{
  "vocab_size": 2048,
  "norm_place": "pre",
  "tie_embeddings": false,
  "optimizer": "soap_variant",
  "warmup_steps": 200,
  "decay_fraction": 0.823,
  "batch_tokens": 32768
}
Each number is 128 + 32 x the weight over its row's rms, rounded and kept within 0 to 255. Layers, rows and columns count from 0. Numbers have three digits each. The size before them is the row's rms in percent of the matrix's.

# layer 4 MLP down (transposed), 128x128, rms 0.211, rows 118-127, columns 0-127
106:119129127094172108185139141139109127078117140142124075149139163146142164157081167100141163126124188116113084067111116114134111114074110115122103125110164096094143110104116108104158140174146143150128150149078104101080080170119066041071088069090154112082123094116102118132099158134168168061150132074113090127160164156157175111169112155168130151108177124140087132089190137129195120068156
107:087150155175118136119150112147166148167104172149101062125170098118154175188130108111117101169130122160115093157094102091105102151067139174165123058075193172099160192124162097087112150144154171125092106091090085127084107141094106116095162141126155133131075151117129099138130143114114148157151105104134105136117127197093136162139079143121164131176182133095115118097108127159113134240079
095:096137133144113146120118133065120162088149119140121199176083141144114160081162161100163088146164127096144162088117094185114155120137089208158118128086107136079182126052148099132103141170128140126146127126124155152101138171144120072088183138119091111123162199150174153162103119084118100082105161090108138178117133134088165096065078141199162149167116168146143131176150085114134170137120
102:156199073088079131048129147146139126062071096113125064092113126167110161143140124151148100093100142126159080109080157138116154156128151149129166191098136088115156159172106164144140162120141093116123124129177076149092128143107132083073185081114174095098108103099134047108131083084145137146098120123116082129060099076137069114125063150128146094085127122101116116107163124122104104125112
098:113091114047135195147121171168110155169154108159104143136181133126110091125153135176120087141146154108136130090101140088130080106168125147156087128144122129079103087086110064082091161105160100119170174120108144108134116092173152158124172164110161178067114175125141154165133126136131143164109092095197114167163124162116164100114156082100189132075167170105131156112068105091136205109111
101:083143102072166156142116126168136139142097116147125097139109125107111095131173171165158159168145213113100151106148144148140178149112106184158183178167085097163130132137137113214137148100131184152094169142139141137049134129209130108159104102114137124162153145140072103103154164129138128106165143162079121132118148130134033091162152119133184150163119121156144150136089125177086145194088
075:158125079147174129156046133120132093119117104160158136142128114155100141110170151149136118127133133153147108164077154141117118169077130094124146126130058134067170110095162136091056142153115129142127141110168094121142109115093093127074137150091131107098124114134162184212125168112147119099098204094099083062119116143113109103096179126127198134151128151083105180143108189111189167145205
103:143079157146103111145107113139137120059138069096153194165106115160122138099172180108119148138149173085116113103109092174067125122142091077156117090128136181128098083157107121092166167092112116121135114159106079122121129096172138178107182072113130101103147146184136082152123108174077190119108186107099071103122146139123145128203137202156097145110136124092144094130186073152137112104162
107:130086078142107122122136135142142126132132047061130125161081101198104148106167167101078119128154124114159153153118148100153134151130137209082138111056123121113106140087102113138135076144119151148174148139133123162198141128106110144148123064221104154114098131074110092131108067133155152089159133100180160165181124110117140181130128144098191088087097134146101185092111171147116089135104
106:136154163089182112130119115164106152140061164094115081107154148081097133123147075043118145172150082131106164113080087115174097107154141125144103174151092173141093172117149075141109098139164162116134144112071139111130166173083088167106122141144215096135146168068124079113156088134087184136098116172157168172120109110128111149146128164124134137150138150135107128083127046130125114198140
# layer 4 MLP gate, 128x128, rms 0.231, rows 119-127, columns 0-127
098:146148129137133105110104172156159206119100117099127136085181077138142139136122143155100111055130139153116158180110144120144163098086146183195173147150117094092085110083145081131105162155131147097105050126135169119111128168127111125193137132122197136114111072159145145077131169194138172129123155118114155114134110091177091089155174126173127078164076144166202173124160172113128112120118
093:079074172106114125106139154113116121137122124119126124157092127150097180117186166127100181083107126119157109140168152147161114150128169140107099107106166120179184099148182094150131173168147104095134171111116102210125207137159097116080112128182218168108125192113144156126136142122165097163110123091139092166151115095188123100123137184102140124108112100132087106105056100174125195121156
103:132152117116162145129142168126149162121105040080155057080138159130208169109107133122125105140125119146160161127116188072131130143123146132162155067133119110182179198069135104102140181107080120138163172111093122129136110137144121151113129108118180098092102126134099101167086215168129131138103181159102119051122115103146121051132139119108125153159177110201155092103144116145132126142110
094:110108122145127095178114136126128072153123154110131177148132114107103161140182135172136133142172088127101145124149183177114139141137138107180172130142129110210100120111193085140096123166190105127153090098138142122116103097130136108147116077106120129136136111150140149178157119085084158055176073179210111129135108110088140213187146088126081090106136169129165143166132091127213126150162
096:133206088126137100106111126127057149141171178120110097088164197106115138099093135015055132091187117103177122118122116100127124092127128104120108075059127085101118145170098152159134128126146091162071098173136184118093114168155144127141122161138087122144095096083146101119143105094117189197116141101104074143135124114144110087106093108129114149108107111177156134155142121157142115101078
081:149154098112139082071074100109107155109116103136162157138132163077118200095129123117111125102134119127178099104101152167109141153104128112036166132190112139134145126131092096097139033169153119095142177128137080164116168157119093148120127129150094107032110155126133174148178118133124091143168196069108141115175140120152181087123110133126169177084102127152161153139122195155154098138150
100:117129130129112163110198140106133125150169143118199102221140109154073141188112109125151134140069155159111111160156145105080148099081141098092127126137108122128143137041132155109121147101106171091083130159189169133140145127111105130149154137113161170137119094136115112115104127130197096128181138131177144108148059096090148125073091093060073118119097106175121137150123151075050133141074
111:095112135104114185113148168096096150133121105081123124156128144116126121147159115142118149072156091131188161111143122143157186092140085109103118157084122116118100127095125152111088119141172130150118131155148110069166166085180114161116139178157134108110113138055148139128182200128100073133157059062111096109071119079109118146184132106115126121137107187172155169060118142116034194117117
091:146135154163144166103103148217165180120136156175093142119118109070115134100134115182138122124185146158094102162117117098078138106171152122127132109100196181088118155123150119171192145097092152099109159162135142192118180120142136179098156146138139057071144115160111109125141109098053140124160123141124164125118128146090152123131146126165106086161098024133117162134060091157129110133076
# layer 4 MLP up, 128x128, rms 0.23, rows 119-127, columns 0-127
102:090140103150165100102141125197093077145179127182164098134145118172180179116139134123131145123154105142082129114093088125125179116150162127063085139162140156137113157145192094087092111076125074153120202152139118136132090100169126106119093123117123078186170170103164097116079134100148164137115143081090133093120117203159154167122129098170122129125183128168102061106089143184177143109111
097:127128134133127126075084090114134172110133166097128125125107143132129166075144179087124104116167162116094085179161176139140091149101118145151164116078165152170139097141152105200168129150083115126150116121120140110081135124101194118116068148121143137087116157096046112146146059110144103142111159099149042081144118124154095140068126129149181170138100137163116123110155131060107119030078
098:123175155140170126078182092160111135093128150136166084093164182158170092132163147134114041107124122136153130121156136124141150154086177150125112046107111146143112142094135118118141086122161083190159193114073111166098123106148088075097186115105138096086131125120103124184203184098124146154153147127101141151129182134123113075135160168072071087158167098151150112080143125104159137115113
092:154108146134128110111123157131163177158146083143147136163165162181174099071097138111104186064094097122141129122094086101085113103108148110111126118139174200087134119110065186185147140120130155138174174104143130115144115082165106134094117134146190118112115110119130123058136151161149156173093190122023104149178128137127122132132114093208148108157138099136154101088099197107106144118155
097:113097197090105136156113126170110131139079079102106187105129057112175135106125131161134123150139145136174114117124143152123150161147059171142163160138105123090165101073125096133105137074129149146219080126156112114092138094105132085125145078072147103129126110096150101115139153075105091039174117154144151122112179144142104080153154133134219159172103120106095127121128096089113149185168
080:134161106111118075095070096123107144083104103152196123143137146086133164116114132109110139114148132104130100148104163190124135134105158117027178135197117137132152124125096099085142048173162098097114201132127092185082150158110108144118066167135088088044093163142134166128181099129128116150161190119135117142144153132129170107103156133113153181072125108161134167138170177139141123138140
106:109115130129115159120221116137121117170124153171118142126157140121130142169119078080097129117079099102141060123100133137129197067144172119039086161163137126122172170125165137112121133132141168159114110167180174159153134124148131131075133138114153155185120127091080114151113143099238124134192092125127114113129085162160072098152111113124122107139099154117084119133080159178058098149153
103:113180066160128057140120131142109112134095082139088062108091118113138130155116082075163096109100133166175098136187088158076094127160159127174150111178143128116107113195133098074122096139120168062181131130125146178159104084073130152134068080140170164114141152131111126134102088131169108072089157124112136187137117102094117125057155175115127084171123135159091120144135170116140085111119
097:118145147127185120119111157193109201135160161113091077096121133140074112067133072170173143149179172122136114138124130106132130135131114149140102076095174115130154105113160149123183118097066156087113154173113123177091176146154162121106082146158143046152139180148138090152183159112080126188164108105152159140145107111128192080158139116165114140160125060110137109165063109120109117166114